Part of a small language model's weights: local attention windows.
Each number is 500 + 25 x the weight over its row's rms, rounded and kept within 0 to 999. Layers, rows and columns count from 0. Numbers have three digits each. The size before them is the row's rms in percent of the matrix's.

# layer 5 attention output (transposed), 64x128, rms 0.592, rows 14-31, columns 0-63
100:501448500485441499502472488566497561482488527504494505491490506509531531511489498512524518489482486506542473474500517510511486490502506526539530493527509525513533554482493532494521466481469507
104:487484536509509484479539499458567503500560484460532492508515513508527555510501490476476486501538486519497513507509541525511462529524520508498464515533507462486525438459479461514553455468490510
112:515470509502477517539508498490502471456474506507526475541511510476486450527518502520488506470505529507509497511525495484507472528551422494533461495535498519487525514515487461482528502500481526
103:480506464511509492513504458484541489540519504548480540491536506484493475496485509534524519487516492505514493495501514513467491503509493531513481551462504474491533492506496508528540502506490506
106:492512493463516498546522505492438463502493489481498487489560471484539492514451524486474553531493489484539505483516484508521520500484498489495492521511508449504515502471511512488520502458554536
106:499470445495530474546515507468504500536504530461473452472530517474498490527471500470485476502524516477531516562501505466507496500507517456505471497507489525536525488495509481453472462447520499
099:527476503522480475502534506494482497476521484468507505480508504473498528490492517499467427526525494531498516496509497535527537503500519511506489537540507525481543498514490505478469549512526492
101:538528504489506523471494524519537518515493509500487530491480463456490497534472453559446533467507483474492502511517462510430550488498526482452484459476472470474530504534481485518522554512497526
095:453458485499501481486534502445501444551516513494510537467499480495490469454454520477520473464504502494475519505459481457444547495507533522500564504497492475488530484513509523484507519521502501
103:501462520539528512475509545497522476536514516474493474501487472499469513475513466501509530548490500510513503464536550442511476553512523485489487446504452492521508547518491473472534517491514513
105:465486512502477507481482509463487472515512508551473545498457500512480521468501485502568530453501504510507471542523494490484472533505493493500511431489506514455470456501485519499508490466512466
104:510513502495522467462454533533504484529467493526494439480510518501502521516542476474492537480489533525480493479484463537512531525467472507478502502515466536459516501490535480521492547488511474
098:537471510482514526472501516496477513476489505504509482482473521478474496503544506517487546499519487492489526523457494516512574502496508533525506505533510547537540539481513531469527473485508511
110:477546486498476519522517504503510513517533527544471525471465508514521490495501477508528521527521478497529495510512525517508497495448504493529513530476501519469476508511534500498486459523494497
107:490437500486466478501472500530498505512487484547490515475505503426438492490465484475494510533477519502491498481498527534508509524545583524518502492484508511482526489501541433444506521444525484
108:534510520499477466508509509438493496480507545462519508473454479511489496523542445477490480509544489501486539504480430482513500479466499525483504521496492475539491497483510474491495491505492540
089:495458493487524460527580525480504491469502459535510450466496491473521504520487459507480496527516553525504491480473520521503502492497482519497490501470475480550468531509511525502476488534516503
110:506512503513543468531485554502487510488517533481516538469540513470499509464464483520488516522503495492480444479458486511455528497505515446488506498500500510485541514511484542464535528508493481
# layer 5 attention value, 64x128, rms 0.165, rows 15-32, columns 0-63
112:487482483533520548547521498525515488522497502475534524532483524534516465519541519439430451475514483517493500493490472536506480486501510487485531475521515520517517503454520513497491487485538509
111:514498531500504518536425481467492460481478514494510517522499491534492531536486509521457485468505500494505458493506496495503528502523505487510491545548432490532505551520489470486482512502472526
118:537536477490504508518540497485525548482510516527527527484467485524513467528520536538509480555484516500524489490502518519500519529543533482488515536481506499498529476441532531513506521456482521
109:497490468480478501512475509472441466459514478531524500529529476504456486486476539515493532486457474481503539480524471510505525504490508476528499480474466482529509513470509505489480490551539514
110:511523467508520503518501516456486502506510523503477450494500495511479510509511519492513465459493567499503484520533503492528534482500452479467492502490479503514510499502512497441497500496476506
094:509498483575501490485519451515484502461496511494548429517465507462468494504505494500509480524521516491481516505497495469553538471502495516493511537515503490485527534502521469546509499465516521
104:496514492521457481525538503544479548545532530553535471478515529449492517520476504496498521475492472457480489483464461506467479486534503468503526509527507545503507499503453498494528506503500521
105:509503530484425503522517493492502460515504491527511484490486509508499459460495516535516499505493527490497539498504496505511451538508490486494490550477505491481525491458519532496496487472480480
101:516432495492518549514496510505482525524523491503500505501518481522459514502533508518492519511473518496517494496474492545485498471491442490481519515522483476513506562520466540488529502503495526
103:493473516497503495512504489530506523458476485504491492540448510568480473526493490463492548476545516536516452525474508487515472517529498485488512470451474510544462480496504495555517505504535478
102:470477520515502468449455542485493473512539481544493483504467502513499543505508517487517537472535469456486504493508478493514498519486539510514447515494491505443511490508470488490508518496474461
099:558505470492522494508456534544528478496560473478495501509522518474513494524436477502509523539527518503457489515493496472522501533478506505541511549464475498515503498528495514497508474535495555
104:513518488533521534512516523480527507477476519484531503497488548511486491471474468480512517520543482515515434481454524479481530489506509530481544516514474490490528480533473514484478482533482496
103:501488469490462511509470505539488547535482470504538519502505491477433495506505447525469545484507540510494542478520514483509490444544495502477464496528484479481536503485500461486487534497552504
107:534467564491477504483511522507487554497518503471510463486540520453491508465513486464508460501489465504556495497500480480527497503474513486527516487475500471536455529467526540469520493478471476
091:495488511486499510519539501498498527480472464552495459526487466496504465535486511449503484492505556533499537512465512504487498498427478525507491506486485475511524547517531539556499469486459488
101:527540508482535464477482483552519513554499481514517479488468493463464480493524528544532519517536509476495474523483487533494493476467502480522509550500483487511521482488526528520513531546485464
095:488521485479536472498520514504527502507522542521505493522469511524452517468485520486519513516520488549530516512504494508489554556460572458483495496512475488529515503524485489537508485502536500
# layer 5 attention query, 64x128, rms 0.136, rows 32-63, columns 0-63
117:476515505527495525463486426555494520488438517515519535503518463483503528535472487465492497496517497527517497507469512510457468494499507484540485480475494468515488442492481501503530482468490530
117:515542462512452501502497449575481521505443549494494508517529385494494564521444503455457489472504457521495510535503556515497481509477491478518485492483510482527500491468484490493489514495507478
083:458506481499506457520515557489503469474542524512509464511462493446506535462454519507507491485499537505511511539517463464483499494537501408464484515470487496471490480514482547535476473462538506
111:469531514547457487553495515557531501496512531493508475495507431433453569465433541478503481470494489499479525532490504512517490486485518442465495526512508473508512491477502504527509484446518471
090:483443490511531505508498510497499488466453516483555499484459491466480517454514559525521466529551529524499519510499503515490511506496535513482473491549497487528575487520491488535500487532530489
095:492536491508494522464521505504540485479541508504485512490483547477490500483504528514490531528537548493499538497497499470485525478466477508512495510524471543476519559525439517522456509453525547
079:483515506469515512518504533521526506483463542514448477503497465513493498542510538556507541494490520504493481558544473478503472476523510497473482523504532524472488485529537494530526462536468513
093:485471565546469525561509502513512499529517515547491493497519509498468500506470476513435491492525497510494466514479491539492501468479502523515503513493507450489486516529533453519514473489503523
116:494445525496529503488514572460493495458515465515505540473489553497518399487539502538524505501498547497511495455471510464498524529529481492462525507488481515470498530518519514467512494559520525
098:506484468483530506459476488475465534490461478536440512474505502526541438545546487520536498534498528498487509474493514483499507490533466533486515498468461496504498505496494520455498525540490495
108:455529506537451445534527495566497509513501546510510470501504424459467586480444533478465502472517491505493520527499495493474484492491497481482482500492504491500501480496485508509504475477501497
087:539488451488505537453484483489483522505467501536493513490496504536575457528520497501493522515507489491509485489509507489515466511529474518563504476455492515505485496501491517489457540521518495
089:476505490499529488490530544429511445512508511512506537462472517478507518467510499485489496468508490514489555502454467485468460499512508498429520498499529456470520495498484503505517550460461468
088:499536500491465510466516523451533502506528478515451510486504516504528505461502461462472473533499553473501510518502485500469507498499490528517528520517536493520504493539439501469481487555488468
095:535513473484514544508537495506453545454536488483531471491502475524519479499475508498503493493481475494472503551497511504536472504489527470458528498489514473458474488556507501467480485500475515
089:484488495509544466489498529529472502486454484508456500442491518476509536543503454469510542513539510492534544484453474484478510542472533511480472509424472496489525456498520532495479471502497499
100:487512481526541510475498531544499540515485480481506505465496519501536516523498482528496496494493525517473561446537485511502493492496534522519523491437494542476426513524508536524491472500510500
102:537508526522492506488472488510478556522511523478458489447502492494468489511496464501527492499505462496482529501529480464510486491468505468508502494509501491486491504520493541543506511512467523
098:495491496480493529533486535502497543497510525576507442531450534494526516477486502542537487520425481498508496496481472452528499529482471505534551517508503508425511498512508540521508497503473487
096:534479560463485523528471510547521536512492516512486488462540499479524508495493478467457473488504481502538529484505494483534486524465550508500535519494494509472482519481517485516479556528509490
095:507453512471486475503524514524453539525464489484475461537488485493493488505484540505548504497445503496550478498524504496513492510538492504505528513507533510508473488486514468511502527468483495
084:487448486505518494542476508512521513520487460523489488471509477492465497503480508455435520440473484493536490525460525458470537505502525495514534507488499491497542496508489496537544504507501519
080:536530507491510451458515490524495547463505486533498529488508530524545494517538508528484477446469480491477480497502524502477521457456550464468506516503492506534487493485503487480554521475528499
091:495502509504474470492513475502473483514524493473538448520521522497492500487504473528537492536485498493501509493467490529538477551513486499534513491514421507454473486532476494517459482531456504
094:506527539496502446546516502506520488519482467478520542490487521504504489518480519517421522459529486486482539469488507512522542497489509534474524504476547521475508481506543494462523493545478483
093:473495504503529508554532499493474537468509531493509478488508517512483491493525516528521532476525508508493534436481524520489459495515481480528486521502480502526475513530500490508524483490503477
091:503561556510551518493518492493482485497504513455476511496523459499494470483528455493480476517541478521537507486485497465485509514462493471526523500488572477476473500474464485529545489495501491
080:502495489483506497492467465507523463506531522531548531504477486494514468503480502534526506483527509508475483509526452531483487494523548510447522507502481516505547520523542483487495491559506467
085:463526518494506523531468487523496520507527459486530506481520457455516490472477519502514519512477526548474470511495494474524552480510499515528530507462478503472542570490522499548529532533486512
103:466460464505491515502521468533510433537525546524485466522479469530503493516476538536555510518495514524477514495521509490462538507494523532478473534486521467505527497494484520485525488507501492
083:522528511545480509485525480557527530570521510492509495479509501513539493477514485501524498480503483466511539462537486524476486494446481479488540483459476500498525469469523533480483541484509482
090:445527466531521531480465502478469495478511461507505491552464522518502496482483508522480485536540502519410455510535492509508478527540481496499498484508511471504471505534485499482511511481482529
# layer 5 attention key, 64x128, rms 0.138, rows 32-63, columns 0-63
108:488552521511461510503543514503503527526469488489526500537525482509492537460466474473472498470503489515500531520549495532531498491499513484549502488511554521481519478469471515501483502451502481
093:494520540561452522460527525524512516501472514464509500490506446435476569508455529437480500444531495519495510520512486510516480525490467456512514513505507496512541534485474518494473540478453499
083:455499476509467498493508554523502508489481505513527542531534464488506508465495507464490487491517504528515552515520505500502498525510512472506499460504534490440486490487457510535508466499511490
117:459486519538459509483529579550554510502480548469512528484540427478500558494468533465466482481500501533499544520525499521510499506494514462508501483502509505465511478478473501528500487479509482
095:456505533465469489546517531497491496482460516495502504508471485470469515458494512506492511498512480503489506504506517503506507488504497546513509497545502489476539506486498543557509551496526548
111:473527457477529529469513523505499501523470439515503516508485498489508498498551527513518501526499493458526551548494473492572542486532509485525538511479502518490470543489507527512513510468495500
093:500511469513503512564467488528491476483497503505490466523474520506521497482507519504493475486489491534482508508538502466535477510530478514478540518500471482451494490509481450570478496493551508
095:475475493515522524540492526503515465573480509477507519493522506505476501485505511493448435504518505495418515524506504517466523541493511496465530548461530481471495489547499524511482497489476488
089:486474495491505464572457419467471518478532447511497486532470512514502430481520482525539509520495503483509492469481499497480488490509485526490503503530484520508465488540524500493542481545523496
119:539459472478543515489474400489486513513508468515455438499480507514528433544517492543549497478477496501480489466480499485493520496502486523502503530502477479535494502473519495474515509512510497
135:476498511532450492486549597534498501522514539474514508470503457498508574478466541461456485507498524536509519525534496514487487489483479469514508478520512498461511477481494478538483469474494481
115:534474488481547524472465399483499495492492451518493488531516525531516428525495502526539514495508475492498479485469485502530521489510498517498493517488491496536488529492514528462543507529499497
106:496499493505468542472482519466510498541527461458503520482507534552489431558440482481476524530497519457526494485477479492491502489525546552490488502512518479490555485499465478506519517492482483
110:517506470455479531496513530450492481522526486454498534467511499496475503494520475539452457515504500443494535525486516445464441529523503530505493530500485445476517477479462501496501500502480521
105:518483506477507522469470530524533524513529526559499467467528474494521528481518492520501487504496494513527509471547503512537473475491500551498467549469492519497512503524511541485503470534458506
103:511467505500472500512495483518468508512564487513461499523477458488553484504523485482546486512490504511532531470528506516473520491469482494484511516492476463457509449497494507482547497498440470
103:493542497547487499517539485483494425499517473487499533515507510453498484480494463523542484522479524525435502453501497494534485499501487518496504486476515501484468502515492485517493462491460483
106:520495522473479443516526482502496512492526510490508479440455513490454532505467485534494465486450500450494526530493508501488486481498500472499496460495460435484508479503506529525500520496525440
107:506538504503506552528523501475502515510554503465488517502489497512469505488475503515556472487487495499497524498474490471518476514485480486534527497517469489456511477544528503477509528530484514
082:489492485492429479523526429506523526514516490422473498535498494516478518502513512474491456495502506486562563484463487509524463513478513538516485507506507467454518544531500508501507497521479510
096:445467511501525501535509501514493482503490493503473467523501503533487496485494564475534503512489514505528475503499506512537508504481516491525482524511542498474460490517532475508475536498471489
091:509485558556452507554478500456514495500515493496537459505553508482512525443499479473479531509464528531539522523496498485525514507516509501512477532513440504502527525482508501512527510508481493
094:496519490492528492508521481477511497506527490476481524525520478547459502461498458514552521485520456515477491486486538510475506491496522449482472552567509483511490474494519505520504524488499504
089:518498527499531493439501507487504471494489492498490492479562499483516499543508475498508537466533469507476530515469487493476507513459515521490493499490486526449499486540541514504513513511492479
102:558513543508492490472493510489521499558494485475530537502506544493521492460519517502442532523461508490484517479488511529536534498488502512518508509448471511485534499512499450475462504513509489
099:539486499477511493535503495514519543490477533521497476519513528496500496522491517494488454451513457487518470448497456509536496507510485456516524476512507486491482483495526503520513554479497477
095:470511569534506498481495536548486472484487483467498496458445480480459526518509458537473465510524548475498469477484511463506487482486528525496462522493508476511507527518469536504491500488516464
090:422485515487526483511534456527525477458511523471512498506424480470515481470516498535478502496506502481531485493492501548494503509504536488482481491520504490483525488543519459555467463520496578
101:477512481510484492460480494508508547475482475493494509462498489499519550506507540525515507498511500537516470510468490453537513469509509492454512500466480503455493486488556507512481500547519503
105:481462469495471477443496492528534472432527514554486433515455509470506529490477497531504552518488513477466484505511476487545552525520483509468496496486485491488500518451470484497546531474486514
090:496551490470473468478515464565561529490528507525507551464529543535497515500486566494531506486530490521514507470525493540509524523496537456471455489513496507507492491466510496505499507511482507
089:452511497502546540478450473455522538494484490493544517489495481495465460504462517486529482523512482498511470504487550547506511528496500485506472501496506505489477484546501478514485514475537513